{
  "n_layer": 11,
  "d_model": 64,
  "n_head": 3,
  "n_kv_head": 3,
  "head_dim": 32,
  "d_mlp": 192,
  "vocab_size": 8192,
  "activation": "swiglu",
  "norm": "rmsnorm",
  "norm_place": "pre",
  "norm_eps": 1e-05,
  "positions": "rope",
  "rope_base": 10000.0,
  "rope_fraction": 1.0,
  "qk_norm": true,
  "attn_scale": 0.177,
  "bias": "none",
  "tie_embeddings": false,
  "parallel_block": false,
  "extras": ["capped logits"],
  "init": "normal",
  "init_std_qkv": 0.0563,
  "init_std_o": 0.0,
  "init_std_up": 0.0563,
  "init_std_down": 0.0,
  "optimizer": "soap_variant",
  "lr": 0.0155,
  "beta1": 0.95,
  "beta2": 0.99,
  "weight_decay": 0.039,
  "lr_head": 0.00965,
  "grad_clip": 1.0,
  "warmup_steps": 92,
  "schedule": "wsd",
  "decay_fraction": 0.648,
  "decay_shape": "linear",
  "final_lr_fraction": 0.1,
  "batch_tokens": 32768,
  "seq_len": 512,
  "doc_mask": false,
  "train_tokens": 98460000,
  "steps": 3005,
  "dataset": "wikipedia_en"
}
Each number is 500 + 40 x the weight over its row's rms, rounded and kept within 0 to 999. Layers, rows and columns count from 0. Numbers have three digits each. The size before them is the row's rms in percent of the matrix's.

# down: layer 6 MLP down (transposed), 192x64, rms 0.448, rows 49-115, columns 0-63
# gate: layer 6 MLP gate, 192x64, rms 0.442, rows 50-116, columns 0-63
# up: layer 6 MLP up, 192x64, rms 0.469, rows 50-115, columns 0-63
down49 092:516586482446492493514561526530460580468497449464473525520504457508488487492519454486570524515452478436564479557501458458467579396535516503477490514516474495507522468502471517548458445518418562
gate50 106:531583466493487513603513494453458463473502449437502444560545552553493555438461588433477513523508495524450573515449491482483427495551467491512537496548479556493541466500504502520500494531493482
up50 100:545505499518464423484490564523486547487414475523474483486499594497486522536479475507513481502465495512453502506530529518542581527462455504503486461357536427479509451536507472567532485529462550
down50 097:468530497564537475508481486535446444466554427501516567471506491503546529546449530477556512559478493500499509453502472550585462548533413541434510477439510524549467492548530434504487419498534506
gate51 099:555468458460510479440487509482410463538511550584487464508553528524472504473547515482500502498556516493502495486531569492472544460569463495501494574482462505526521543374506516502504566521560568
up51 102:498487500527445481511524511531489495502448462466531536472432535507454526545453439518484503503488496497477555490403362421529518536434527494554459513523508444473495517488536431522578498501465529
down51 097:506508496409544516460505449501546535512465455503530495562474536486434470427472513448469451419516508480508510463491511513468547517497513576490504578456528474427503536561510503512587465578549501
gate52 102:525513484494522515538394490472520506529534538446584420462433418511494435532483481566487474485472529539507473509500497544487449495501519500568509556484507512460536504457490495610457526451537543
up52 101:522494547582445556469530509465499575480423471542463585517426545517557463480457440493450501490469508495523533555485478501473516624471507470483499491526493499544514470475553483485448455514518460
down52 098:444587401454463501436457493512452472466461499488467460500555472491455548499495505547435537476490505460528550542482482484508491443454485466481465487528533490459556520481505487495593547456400508
gate53 091:455543502538502516469516517466487509550480467440527477420451530503518461618486485481518467500464515417493531529507588487489542480451457486455425506445522487503529472466502557537493427511586473
up53 104:500555577503500489552479511498480502493443462523570478510415440470508534537480473494560498450477505487543515590526547476549539489599503523464512493521506497448489411538510471418472563503530527
down53 100:495574538590578542503584423469460444530463521543461509525468460527454494532505494512513506577469534461485461502539560466537528460453483471495515497495556501563415496473545514501468532549520499
gate54 104:561537474402555519546484541427504544494512470534573464474509537486544516460515496561526515456568465498524509502503544454512402454420508467471552527528485452509519546526513512530529496437442481
up54 094:505460511494389500538503468533515554475548509472513535584529520426516467531478459518470527410523515535511508493462520461485584504538457494490494590542538510462553522522468507459556436525569499
down54 096:526503516498512514484493465438455533500565535443508478545519508594469476523530496510583484509604547484481547541492456536578499478445474470462560528502451524501472512459491483449515545450420436
gate55 096:458492486510478560554459547441341544505494446523482471540499514496545512457476499535514490536489507469512409464487524502491578479501449513455524498471487469498493498473532537554547477502588446
up55 102:485473487472509430451484521489484526419455533567539504483439535485458465485516519451446510466457542529472554468510553479506486412589607466553514485474487550517487520494446436494455529522477524
down55 102:559552467414518463521481460458545480451509527497439485514490497462548520492568458492516524500555521467501517526438529436442501528444515513555452528467489580556520427530438466414496486536519473
gate56 092:442435502465505526520556490492474471548543585498472557476499517513533458463537465457534528437492500561483509551496511481493482487489528390456438439503525565523492432454522465589463458517528507
up56 086:511598516472499583484526517517507473543449437499486540381487486466526499504474485571493516447557480522491575521471491511515465537479512482488482464591499560447527530557482532560488544502542536
down56 088:543560487449454494528482517501545470552454507419455501504519493543486507547513465566482434565455420470502529557487515517448446492399533556480603508499511525500543501475482547546482482490506471
gate57 103:444510475497575465459538470509419474535477559516532566512464489498511502499482505567509457482530440478537522556486493523443491479475447480474550542415499500420468498500571533484463570500496400
up57 091:508429538479520467517480517550439455529466532543544564495482539501487533418508505464532465481488488529488527509445469540379538530595496515508567513538551514497505511480575554548460545529468505
down57 093:474469475472564509510562434550501506500510552444553493564483484534517516518490451491461477495478512418430501512430418513558475480487527448561544518492531560514460516442519452463427556473501447
gate58 092:423580541524435506460491495474450479406443511505509419534549559535509419492503569460484505524487553517507488525558511475526531407543512469498522546469488519553492467490479492466538516491562489
up58 114:483518518454517503543503489586501551572481405511504515525460489498560564542569498502521399533495465430427521473470526557511552539441486493479563466563552499512485472520478453505508507483472521
down58 096:545504424454537488523455590498499513492494449562523525521476556518528434458510571422456469494604476446525552518544470512529474441429552509531507509452521500520538472458538509519533463483486501
gate59 103:397519528546503526498432539541448485525542545478452476501469486571445497507540537484459470492568495518467525545452454529420454434505461496499563541440545490506498464520546563509449557496487482
up59 092:495519506533520476514557478473502502487498523503456461495509460510574438534440513530403499526474499453453554501535538533487470549513473466490482471425471580413488525462438503553385491501529545
down59 101:545484480399439486529481541469570436528471525429502492459506491494559499509428497443504425459418514474512471474557496461583530447479441522508452480468512536532504504488542450520480511477551508
gate60 101:494514497493489538550499499486542540426505485473461462475453513564462529470446496467541470486544588477554474481487531513465469471501407505481573515488580492478536531462426505417444540444451464
up60 105:433470461466433567509514533475520510437457517465475486486550488583449576440491522407521433535485466544459575500499526488511491507494514455510555430551485490538505534481484479468484503433462457
down60 094:465542528514557492456513524577571484479542486475474440549540555512494507489518489597436546491568516477477482461459492543484501550580524522512486519476469490513419548576491498488555536513516583
gate61 102:497558514519507493551460536439436460444531574477514474549519465514415504542490474548510434475517495479517465523516400495471495505561499506578491524469475465446497508540421566522430525525544510
up61 104:422493449496499551506482457540541479498568547529523508514518529519498543454502512498467484518524456523468523539535588502508482543502479455438505542583448456509498505541414463403557452555541452
down61 109:498546524485433415478499505510524513521514505450529443493433506430494517468390541517458554524456517498512502516514455480460518449426515559489500457521505561466518525508472572468577572459530470
gate62 099:472430474449506475537486553588532489516476537487502470490536559542418429597588502496470497509554463505539469535578479541489506407476529493476506524458485497427518446491519503526482508508500500
up62 102:460485544506525520521570539417519442465497470470479435530419491512473531510485542514517503535489394477556442544531525453475420433471483515535466562495517493523465508521449465556536489515467562
down62 100:417566504515463533561532480522497511537497499425533533490525498508506462457593438483502541506473534501512466510458530445540452431539473500426515491588538523489475509566476503435479440495574490
gate63 111:537507555448443574527490432446459527482528428493508472467475587465479540474518540492526444503520564478544482541487472518478445532471498525519530556571490502548606470529527472519512559513543471
up63 109:388537473491412513505498436473504476460509532455505508502473484516571559480409536468455508479525503515527488553446446439472479513546529494486483425457562476465479405501530511520532492470505461
down63 110:543446506459392436485520434595497511469505502471460465542457569599496499526446483456548520449458467552540501559504558515483508548494485462517537503497456474501546497466510530519542537462498512
gate64 097:492504476502460564541573507485416554455524471526478392554525515494532520495468412531500532560568498479587493473497484459447538496507448554490474566519469494465517465544477498478505536521522445
up64 097:533509522539501585486470543516473504471494485498502396461490504541558440427472486468439506513512486476532441478538529471545544571513462565574450539476485516520556492538472468442558420497499504
down64 096:467489478511502467534544532585543451515435529469460470490512605532493497529523463457468446493444508493497436494457504544497437472475502449516478457555411499467493474473510512531509467496373514
gate65 098:522550434486524510468476487465525478535490542452534520471487498464541510490566391573507521488525481428516535438439439539464505468463493575498446490476551436548537439509463456477522562513497527
up65 091:518450588443506545568502437558486519421524546506509540467534505532486479497527542494564542464440598543477509463503519488512420502516490535469526480493447510534464552472450515547453552550527501
down65 085:536540504483488501467430608456489517506523444459617505509565515436545559391469480485460466500532524511488536559551535515561456500466466502495501527506508493445510538473531472481509520460528503
gate66 103:552439500502482538465462503506462551592483540495447533444420527558498514504523446457543430485578510442530493548444535516452520462503499478488548486523563481498502516505587486479483487478483588
up66 099:426459438506539425538513477486462457491506461511455547466535527464552537514566524420455523414478513528495495459472474473446531514488496510554490498449521510597433525510475446480493525463552441
down66 100:510476477462485456444415531489417562435524556508573538491465528505509504463478491438575549547496519505445582473476519512501464417489485457471499481493488492462505492570460575490452500454476511
gate67 097:527547493493465543496480503507472513521499508447478417533467544519526493483463492450481436525504447461495442472561473376457507439459495521527494450604463528537533493517487453483488521423485428
up67 100:543454491381529505474494572497456504538538494519493553496538476501460503515504573491606540490536507495506460453540541443539494499462522551525606508526469499513504484537507539492440445493439544
down67 100:537486482550520510484499511560621492463515538500459515418474504570492484521539514546462417436524540438446507468465454486538488496503487490437496419545475515496513519522563447535504563464539495
gate68 097:511487451457483434517548506423546536463569547452463475492546548563571596509511523547486477480503528508453523544489480515431458470543543507526465528528485524514515509510483435511559587440517495
up68 091:442498491517457499463565563505518507457461519499468579473481521504501530536502430507455451497552444518563522533554449481509495495487498415460561523487511442524431496406547548488503532540507582
down68 102:561496565482487482520457531482505601447530538512525533503589463493513518537506482517511491494549407593554510482492524473514533504531511550458434466462447557467543489591478448503532511531512503
gate69 123:479469484441521493525479453549452529502522555465503498453479490464461458468556476495502551436583528486505471410470538531427559519584557493477510488511529474480512470424488542537496455478545416
up69 118:460581565558513507552547470446475420486534516518562509533459476507502519491551519529522559503432539488483515564462415482494527401452552504556518540509493511524538578519493517505553486518496516
down69 114:446568530468541501516493564477591476509464487466555490572531460480473489443484558429475474500547500475525447482529468508529457512487445460562587481502467407493508425513466483544537493473499474
gate70 105:508545578453453478432461530489475536437550492469480468518462482538546456489535437467488534488439525471479524403475463537448515550513492465585475534471480567565498494518456457437478492500450501
up70 087:498459522545565501455528548521495526549469485498492623466489513472545497543554519494485458530596497475533554563483443531493505532543459492469477539432451464514561478461512453479511473425465545
down70 101:498501542467525433472456509521314540523511470495439491502455468485486448504504482451502491539489480568459535508543465484537518575512532413513484521535507547480461497514482510503473477529468462
gate71 102:538465521500456526567466433446538442580588548458426460494508448512498528505559534532509508451473481505530484557498510504466422510503449463473515543456443491438506479484514478473407525473515484
up71 101:434483500497488517481482485474595537501467453459486533441514485517518442486434466511451552358470505492504531491491516527488567510504448452521509533478514436415445481537450562464500518513510523
down71 099:523528530470528515495452519578426455439513472532458479518510481505431517503531496482453499592519525476584507480459463500541508501497536540483523423377499502585443500458506481536488481493465458
gate72 099:464493530480432493543510479451562485506466446486496504531586495514425450454470512569414510430496559478573444465528444482449533460477545508531523512552492517539525512427450501529454483482497473
up72 103:506399487547420530509436562498497493530425479540531526567490487580474532566445536501532540453520525436495470482544490540450477556470510516476505542454533540441538539479529439490467495478512501
down72 094:551421459539509536511559470496552500551529503506605493500482547512510491517510556550536500476440462500551513520531436487522483384442468486517493418459475499508522447460497524500457513448433482
gate73 091:482533495417508588537510555486511606535451472511458490520549514548457473542552476474546505500482471425525497512494509590544491508504488516449510501525573477550524448497517477517517481578567450
up73 094:464547489502486505541449503506462605475510554479547486495505482494489474542477553410498579521494481509525429494498449445518574537458497465478494601529566514507535506510559516516476495510505401
down73 095:499511482471433585510585525498556539572506593504459511547507509509508446511569498442561517497426517494461450472423533544478482466497495479484505548546506495544435483467472510508538492449485435
gate74 090:500474487420430550467497517548519541554515466442469500520459445471501494541538544408607514567527527501525528577473568491450561484488495450546475534515529488550526531487506526529550483495490519
up74 093:521509532576440445574528492495499463448488480519498527515517476573500486447455553498545497473468497533495457512598474450588511480481523559506490570509552514566482528444540457574505451517539513
down74 094:542480470509564470491588456485613459456549450525497538539550557500508529504522514542564469483418541507490533450495498543530439489531467516425476470503519508501451534541550464500472491426533498
gate75 100:498459471479511515456563528425552496445442453528519466453562538447517516539496481493520520476558534413512536509554562548487469478483472554482515531583583524460544425460479456483512504469522500
up75 089:466522439444513487491481413529460449519527596504531513487472460519486520473507408511427528483510398495453467535536503456487499480562515522498433554558478503433442501525464474515520525539498538
down75 086:537496515526502546441535559518461508478449452532518494495531479552435505519542509477449475491552545469603568488522529610519469479520476510497506503549550466447516488491571453490473434465432543
gate76 100:552509484512504520476544540494390543520487504454498526544468519559528402476498497490510488564480491530543520420491519459501438465478582398448495463491545487547546506511528526516474514548431509
up76 102:503483455539485507465497546457472550542486490475470466577502432506497514450521531506552415545524512410535508484602532553522531498508507512507499438493453579520527507457493504473498455529414424
down76 104:468512451466563516502561420422565447509494509531483455483497486502463525521499498553483493446476453487423479498503531502488540460502419503503454535556384479486476444517498536468559567446487495
gate77 091:494440482535396515430453428421496519470498533477450487493468555495547467498519528517586503534499517534492563518555429476446514485511410504521500463571470472491529512522451553505501492517497446
up77 086:554437478507554486528501591478520440429537487507464575522452528470495511492491476537487510453429470527512477531427461495495539500534521469526557547471460546472424530481562495439489580528551488
down77 091:518581515498486434470487510550502466504577535524527549541550533485484411530529459470486537482479426473501514494475582473489473444510563414534450550485502502440514517479514449564494550471541541
gate78 092:490559411441454483456390542491525460463449518510460526511452526542468536459496471534553541480487474435530534520488509469462485544466575519555487522491543426481575493573507492525530470516498504
up78 101:546503553545523496490573481583485460526484525504484490452511488456496448544499514508465456515534508558509504584542445530519543463562395506503504452533473483507490386461525530570450526522493515
down78 095:532485598439512435488529525490386494471534504539570557552543554540551537518474467488522518499491518488442568488525516493531481459527487468544572523472531424514510501536549467447492542466517507
gate79 102:426515483517463530510469541446414508508540506466519548488592470509536479513458477526527527526495498463517400499540485400421453450512497484505485498521470422506503440449511569521516449502518534
up79 108:470463498469533550524520508487482433452452531540464540564493422517478523495461548453582524515459444460427444534581517516467462482436468427480465438540530531474525510485484468542500491466547469
down79 110:565475515433544446504475504525554505419412477409477506509451449532559511439451467527509459467505487500492515499500548550517489430505585508455450485449467458521482507545463534526471474514440484
gate80 101:445469485445438522499429473530458491498576540548536575455548525523490506529495449530490469460486514553544454488440563558434440490490517470447515559505529473448540496509536477511531502427516569
up80 108:455555444495519513537503502420443525520475522520496544468475518481512512462520444477463463499517417478530447474469503616454514541511504519479532549473527502390519500514517544546505399523444480
down80 108:517465513498479569534572478483377514502513531478462483466538473507541535490535517495492476545521467486520444463430513549383468459498513541475514504537486564534496429485508501552548488410496481
gate81 103:562578418520523495564460529515518508573524525421570454527501477488472455498543484489491525507529490449508562465516498494479429455541470469466470487537528529548552545458448511542505476485577426
up81 117:498556530518542454527501487498484471527518468446477523473423477481440471489507443421516532444453559471542496543559440503587575470519562439482472504457508500488449512426451480532489522556541503
down81 123:452493534531553516441516514500508515490493542549548497498555530497465490511488506507585527510489476494562490425490504497491593533453481554526555471443510520546562450562497463554440448610536503
gate82 105:476509523482522456516473499475456574478524461453526476447567466497452521508570491522483564441540474516496507517533514509546456566448583501465548484466423498492531444543561529574565457510554527
up82 101:556476479487440534518447475495557528494454505399465562428578472526447485530557514545519528487494487541465563469532397560492486512533533483506493426486546499481563472500490513482489494561464502
down82 100:477443504487495511479459470447538497529485583411519504462478467583478496505533570567485483466545428485432495571525478494479470580508541489537484528493439501544499494476460537514484456536473592
gate83 105:553466534484496518535463461485463439517510510438440535486438500562479504525462491484487522474534481512540450590470510459473475512451480524473524532455588418531439501477575527573501442538562478
up83 090:573478505560527549498455514438503481616556459448513483525501541468529536479485516521442473543482447535456574567520539502416478564483468480470512485558491496480568537507476545520494523454518520
down83 101:537485481497513482458538472511572515445505437535491511454500479502545452552606420495503461542513505492570502433539455526480527524545515589490480475527417454476490535507496487479490523540403469
gate84 099:543490504422467515473551551519447483496527435423484480507434514468472500434530438485558474427501548466529487464457462421438428450460508457521548468488544505474497581483519523496474528526514509
up84 116:518563476573528488526564525546431571476508516472570502505514593525563496530497538465503479557429467528560499441500465522526516492480573507505481510512541478553450502543514437513575466526455484
down84 117:516519554544523491463537548471579517529479559481432543574524486499498414519512466486510517503429522444552493479426492510503504514474496496473574466413542467464525562460533431477484547470457466
gate85 098:461560452452539560582492514483521485532555547461530562506523504522471455505579511524509478486541500547571407488484469495448527490551498422496491477455512511454462499483526570568565552487479507
up85 112:456444491468538491449523553559449545500439495536538527553586498499568488528462471490493566514531494463551519483515485474500508543451480495588458573489531491531494400522538519406489477517508502
down85 104:495505476512457517507502450503483434536439463491481481497594545496456508468433495521472504445504519438489539474490494504436477485432550537545578497512543504558506494548467436427513527466595430
gate86 108:516489555484545514492495554492471435449496577438497498483498553430402570538516497496506485451576490521500551493535499445459528530543520484584533508508496430503483482476495516462444450503563432
up86 114:466512494492449495555498463516500494499524487583528506455541500555569482520452544511456442502522487515434462506461511532530431513424484537521445522565505522455530503556604494480603518438501489
down86 106:548511508537531510478487524448428443482479492539530491491513463463450518446520565465535509475484529514488498476534612509499503622490479516492564446425547487520454583547486453448515535501528513
gate87 099:521496463519565514510480455454498514515534441469545460477447448495460419558521530480450508510461516462498531501516410418507491394542449502486491502469573515497519496481498477483583535442569501
up87 117:490468469539479535478468521492493586523533535505507493495574528549539526479491591527469440490498465490499503544527604564471458508509439516504446493548472521466479455509524474536533562410411491
down87 108:490496469537418514494517475514433422506507534518504456472461599524484480495447496548484500541471522518480460477429505519460510482508435408439442512526479457570473498446516484456524593518453504
gate88 102:489525535471449564500585509518481439532527480518450470421505504544508525482563508543460452495519528455535428453477514540467601488461560480538476511488549554451595507480547524527480496511538510
up88 100:597460500478519441516544488523568554428491504507503533431511485502563530514546509498510464486511482572543453561463485460538484488580487535564474493517419577532481480466485478450491490426504471
down88 104:523463491512551462456513522535565528464491563586485528465535511534533483485536433499503464449519458514502542570489476516464455431530572562414540517470514454521440504455431492486474526514572482
gate89 103:505526523482534505474532510441512476473564517444467492474552475592460570506511582493477483582548495494548530512526531512454475379502443533451499471559528457470478498537500502551474423487499493
up89 092:500506465512552483605496412527545483553489538529526568450550519480470507465455502496481484442519467468522485477522465466496520488438475526526487448527457527531497447495498581461535560411431446
down89 099:473485530492468542465464584490458517477452488510518497484453509571520462486516492495527587511465459470526554419531514548512465507532608424454493542488545491484566531499566464437560533486520484
gate90 091:451514481488549433470468477549481507511544535445527485459439511466471483554488431499478512430541409542554536514564488516516499492570526470526499485463481504498512434541444461434545418488526438
up90 092:480490540443483515586554517408467539541448471473471516553444436461456488464407492437548413464500516490468467483482510433501479520538528501485468447495486454492529539524442505536469541530528489
down90 097:477586495539510526515422568455480490489489483502541459509561451509507549524462520467521476515477502497453455441473463385440568519473551493523507495542475511521536457491568478536459551534581475
gate91 096:561491449552502464516538555457476452530505557462491457465434542470416507473486481457498464504513502596494444523518535535523507540461527467537538574496562468429517497471457505438522431485556493
up91 090:534510448508494492485508489453553469573536518428446448506581495494498466549466487450496579573548528503449471446540517502541569457495465448479500457498477488501448498478504515435506579512562437
down91 101:575557544473502543529586446588471525468479496487464436494536512503470471497537428468525492466502545400587493518438472450484495481516497535478499471557494501493522485571565472511510527512478551
gate92 093:540518504466488581417512508442524555450502495469510465482527454514550490557522449494517452525491506504463475536558496490460544466513519518497472510481587540532499551460500429416430427578537486
up92 097:535516469450528515482435515585530540478506492462464505520503480526588458474462477445432558449448474529510524493513513533502469554474602502421503524530521495493462460537434511455460421462535521
down92 093:532522510425464570502468465569490487463456522485524563412481532520471468460541457474562488580512445503507467529457474455455493469508525548546494521441490525507433529508547530475461405459460511
gate93 098:501528491510421520513541497493475527478514527476537468498486458462573506430529527427559454543572544459503494516538500427450523520525577529471488608519506566497489506475542486530511459569550451
up93 114:435499543470518519515451513521472427497495516516404516509507531452494489474542520423473483537447511478509457500474495467493589501480490435520510451522417426511463465457493453421493429537514425
down93 103:459569490463473519498480493563404538466472513391542522470504462484414451453499524504520494561548478515566472520479513458487440438508472449493495528539519476538509556565524514571525475532484509
gate94 091:516578444501491482521503503516529527469564525501477559452515495514475502463471504490525566489570433417519419461511503530452529501493507529530431552500528536572580434400468494509479486460516507
up94 096:512557545580468578527576554493439441491456553474491512478528484469478528497551526421459488548529447435552524544472514551460484480554484495528541502452446462482498516507401512527500478492486522
down94 101:485409462534484497437475526563527543449501453464554506524537507450508513432493473573466498517575530597533509504497478476512541474483475459488591479491535505499484454478539521416541539557511467
gate95 091:496525478456542523562520494584447523497534510523525549447470513559551521500505499454553463457542527396464475478450465494507454527520487439496478503543538503494576411484550500483419461495457543
up95 098:471461468547451402503441514495502511494509472550526443519514567485464565457444504498509451450510475433495466485518528490524440528432505529451551550516545508554477495521448460451553513441547572
down95 097:539466489497550507486448508444570538508524513501451509532547479450481530489521499570480473484567538505517475421526494560450459491548568448525533479453468588515521513507437445516463570433534449
gate96 108:500526552466509524494518502469405441463511517451498471529556520541448550514484567515526491503533505527484493567483453504489466411454418525447502581535497495432477461481547427530563469526537517
up96 109:486521468518493536502470497548464547480428431508597473466517501405461429511464518531492547498523496462502509434479474431543542441509538518472521479543516499441421485500563487563472488542552463
down96 113:516501576493591498428488518525469528526574478497491430556414504481501492588435475512463500546557541473526490549540458515505482491444489481458508447541476505439523467456532546487445532442506490
gate97 098:436484508533505442497415525489495578510522510517574517482521518550478489570510563521479495506542462490496561483489541521491565424439476444461567521529528457471515465589454471427505487457508470
up97 095:517544504471478525485558588518476511574392521513431472545479506432560527471460465515511528473517591480537514498553499531495479601509471507535447506495485565501500547448534485517543512546487482
down97 088:564545527577579475493504521541505562466478500477571551487516511510543486527559556515522458481530449506466491552564437563523502469449450518462531477487458533407479504568533493448506489549460503
gate98 096:526513478576474559482519410481484510485470497466572492466547473520533530470487490510460499531541493492508478472492556500410542485540461518452551594484443535449460449549457400493484502452538514
up98 104:480547391464493536480494537486526479532470496440463451512453507525484551471515476481498492519435501587536486444491501526560397425562504561487569490475491521516440470468446531508484459474470520
down98 106:471504570515475485535548489428507493528462484448454539505540571523483546500497476481497574476512463467556483586488577467539513483512514535449528466449539573525461490468475449404494518564551475
gate99 108:499594490500505554496479466557471504537464473480458498420477517552552518482503522470498469441504531473541534489465508467487411473359500453456542495486505448516497445560490465483476510442485551
up99 099:508446486518432480474438546566554521558543536502450582540487493513507517514478524510548441554526473481462499535471469584457507492594484522485555453537443496535483498541552529466493554534485432
down99 105:527499508434536521491610483511478546521477508475513514469529472502522502475471511518563454442471506593474540488566477530492507580514459574497491545486596459476567467547490471517485420491454476
gate100 087:474509515550492475512567453449478543476521568537461454515501558508485462520450488553575485528533509511494476502497495447487414473488450521417554530465522559525436534513562560482575497510483423
up100 085:483522492398466488535477513462512532500510487513510500502476544459495528530460533488515439586424500449459493494561508471506580448479500526500489429504540539527526512474467598499404454463505424
down100 091:536515521502509526541500566482630485447538482525492499452518486491492462503524517582441455569518530542538497491500449569499427534498421523533480552505557433470502469465515513526528419517508507
gate101 098:533465482522573448455512546462549526523449514460482451467427505520607472577483559494489468537521554453457514462506470476450491482514458499445485540560578481540544515556523462483477496517518553
up101 096:516563514470467500512492505556437486528541505571541518597476473556410522472538538459525505497502492588487544541472504410494508495502553496511561503484454474549519566447451539520463441516522485
down101 089:470612518473487501433481549482452538525453477562519556489573527484492538477479429506400506472498464565519560477486552523489517493495501513487429556486531506499521519529558449528433482492474556
gate102 095:539497453518533468501573482496446519519523522515549467500538478531471491456452518478523491427516464470535480544526548431487490527545518586530548506417598559482500476418512520449461456499576508
up102 095:494492458508557546555535495474424480372489532484543505525462487480487431447545550466506546461522507477493518426488454492467524467514517557517474480467573456472437531469458472496433466564491502
down102 091:494487499494489478573465445459514468522478558486473514479458453516466532600514508499486535559432575480499554559445518474392448501463518437503522467521514452493522447450527530509528560504524443
gate103 108:461497535474584560513521448437473559491470457446506571453513580495492453464565500455520464521467513497504433497531519485422504464484515456518510547467444444496485422508475560496483441494472447
up103 114:508520508518445473421441527465513542458421514485453530497487440441421536575506526506439555547530462519539496524487527501467535452494525502561478469542513505622481515491527536449520535521546512
down103 112:562487526498524491436581505467483472454517506481552500540531456449406463551492525477557533467538565473487531521548490552536505516446523450554558490514473533550527560528478525486450600508487461
gate104 097:525562470450536496452515497526556446508461548428520523503471501510464562561476520477572544550476513477531524504526458421485527430494435433456479559523524502537505498466503477586537504522571549
up104 104:446605517512461485517483462566532492466503422519543432484488497489492494530516447589486595501532482424504508467539526504520500524477481462513554448526464544529535494406505472483511507578470492
down104 103:489565522489568461527487535503467503567452521533474553489499514497550500561493487474533484482417528505471418548466544532447461593542478555526559466514486484522522532511456532418407519486485502
gate105 088:550504515510489399467468606473454499537444481491477470528482473495533482525451465562538509512473501574491476558433509573490499493518537470526520573452501432483512481504603491536528474445508495
up105 091:447499516450505500582555459590494529482536437501515510468571496502509561517504546477502569573479475413477505518615515501487528479435478532458486512544528486504518520488565532540473452509469478
down105 092:541459528456512504444474523574444528448538453556563492465552493569549504443502493513502561522516522437509527468518514463526497476450400551485453477489544531493559566562460457478497482527536534
gate106 102:537522453457488532573527427462500513512513472552446507477525504487592478470421530537540448527536517478514396543427544608437511494493492480466494534522483489521530451502512501456515536529482481
up106 095:467435490482548480485502463520493475461467493501534524449523505536498498553545492411551524561411524554488413528505497457588509488432481464532520544490534421548465480536546424533479531507513504
down106 088:467537484521467480513529390475523575482510489573453539486463489497521519531510493453509584509512541531493465541493557424518461490548457477467512466495505497576593596454480467507522487552498528
gate107 112:538469460485514509489474525520409538486529539551488572495539475486493429494433507544521581472498559493485481470504557526412478537524453503508561574468549565493498521517448485512566484455566529
up107 123:565454474472542454510522582485511459443470519487458499476503441416516435569529442499516508527429496454489549506449490553497465477553499532443528458532511427504441539417464507479505489493541531
down107 122:490505514469557460493500498458538528477495537422539476538497514510511486583571505542502451474531525494554443505468485495591557497516512511471502511476522449560498395488541492447493412536562574
gate108 101:444525518492534565532513518497472564523491516456480455459487511530409477477506587389537444509514439554491447537530448462468438496477475479483505495488523457513510510483478453523491463455453402
up108 099:517478454552493528448528525518526501472588487536601529414477506532533564556505502529443450500517438531514521527498563463482447518485456500470514501424527509496491513492469541411457471472528576
down108 099:542538553484512504428450485534552514532577447469547560446532452432606523532556458530456533523536473470497495499547541527498476533546498501555462542535479448469454546485503469452466515493547519
gate109 097:453627511420549453441410518449460510488477493531507496462556500463535504468521487498522449462526493480453565562506497519528507526513475509493573472499511486430482544548553470488502489492586485
up109 098:518452551600529489481614481546497510519492524509511565507372477534460484515553543465498491511513558489507528477467457503483502486515479500496566552541530486539502556549530547484496499580456469
down109 096:511447482538521473458417500499495524512477499560528522507422488499537548531440501521468539502499471470446531515509620492440446481472467504549519560495520547487539479556557497429543486457412529
gate110 101:518457521430466538457445483492533468524592457442470467474512421475480476422514524547497487558483510488529525431503497539497545421520535501448439473546564530521473426490461502485534466523526555
up110 092:503517441524503468519451509496571459485458549528548455568561432496527526517487503464440608523561483505489529558592531407506477538510540483547469471528503544441500542472491477508478509469524505
down110 102:518526479532539538493468512491580536425499528588522481511466521575539487513490512443486494463539520585490500509475548488485453560484461427520521519539518559562557582470547516507434508470561514
gate111 089:568524520453539494518520547512577511534471534419461547463440473533483496520473529455474522448491454529513438489498470466459501588495529509443540552479487483454464488475601550467506567469535448
up111 092:462514422585560507436501545520498527489489555455558515491495497459526547548473508488448433523551578540477462556453556494524491534493419458521535508545502426471492474508502486438457510513542452
down111 090:573469550582459422493499484489419451481543423531484485489491532532474518444521460514554610503547475428512471482530508569471485494535544547519482501521510580536483529481478512525527497514475540
gate112 115:490492492469502521557543535490420512518578459434493504521465493537477532511498486460409500519542471468565523574436508482432485619481525501464508520519509536478544413485514512547539514506551470
up112 114:504483455426481521556421522474497505491492521524511487540521531447481481483536579420501450512432522464471471537538486550563610515489452486492432450483501550469458495465455433540523506513455468
down112 105:546541469497470533538475491556573495541627542469506539547470512496478505463444528482512481540547521497537506545483522484462566510458505428489461480458504494517633463473499461547528541463503501
gate113 097:568545501487547468460521530463455453478474529524508480445449484496530427543551531472517492540564496555452518441446428488489551485602458443490466439465467513479499480526517444531441515507559480
up113 099:495501447446531448526454480532484531504503514462487542461459477481426560470475419486444518449486502483507479610453551474514440543457493504521553508512494467470521507465504528396495544516511596
down113 094:483532520543553531445453498507535539470547514477431548555558496520486494532572507505467540442466530533595500492496566586463474541550492546534499529478495534475503539540461469465402503448485475
gate114 090:448540503505515527457488495485518477472494475499525496548560484469562534478478504529535519448576492555521498486478559509459437512463439462485515583549522519376601514506489439458543463459511527
up114 085:409582477479595537511510470500516507436467448492467467555507518536540501447507503459528437517496462503561512470466502453466493505519527472505410522525538526442566505506568487462567517441545492
down114 088:520447447468521525555411511536566512515485541519470449418475558528456495496508439514501518515520482448539458521463472500442489461526544512501548465510462456561415438516442493589493463503530479
gate115 103:530515492439538492559484488530479443506539436536527462492513554509458476569555489495527490505539486445521459506551537491533420499525561453494432526507451538479561440542491513402422444531500484
up115 097:495454505532544502538493521551503500518529535529529416524556568578504499542495556456474576555517409568489533563488438450469453477520443531517476498475506538479558473481467532503492556442523515
down115 101:548469449460495520521530566487414498522527549537527520538424489500502508514566580523501525512494524450455489515470514513528482529470562555459481463472459445493603467469486513423439530531538439
gate116 105:484490515509452491478520434472477484479463540484573508503555462473467496518482468479590556488489468481461489565499507465444608506534502496546409560500567528459568446540449472461538499526525460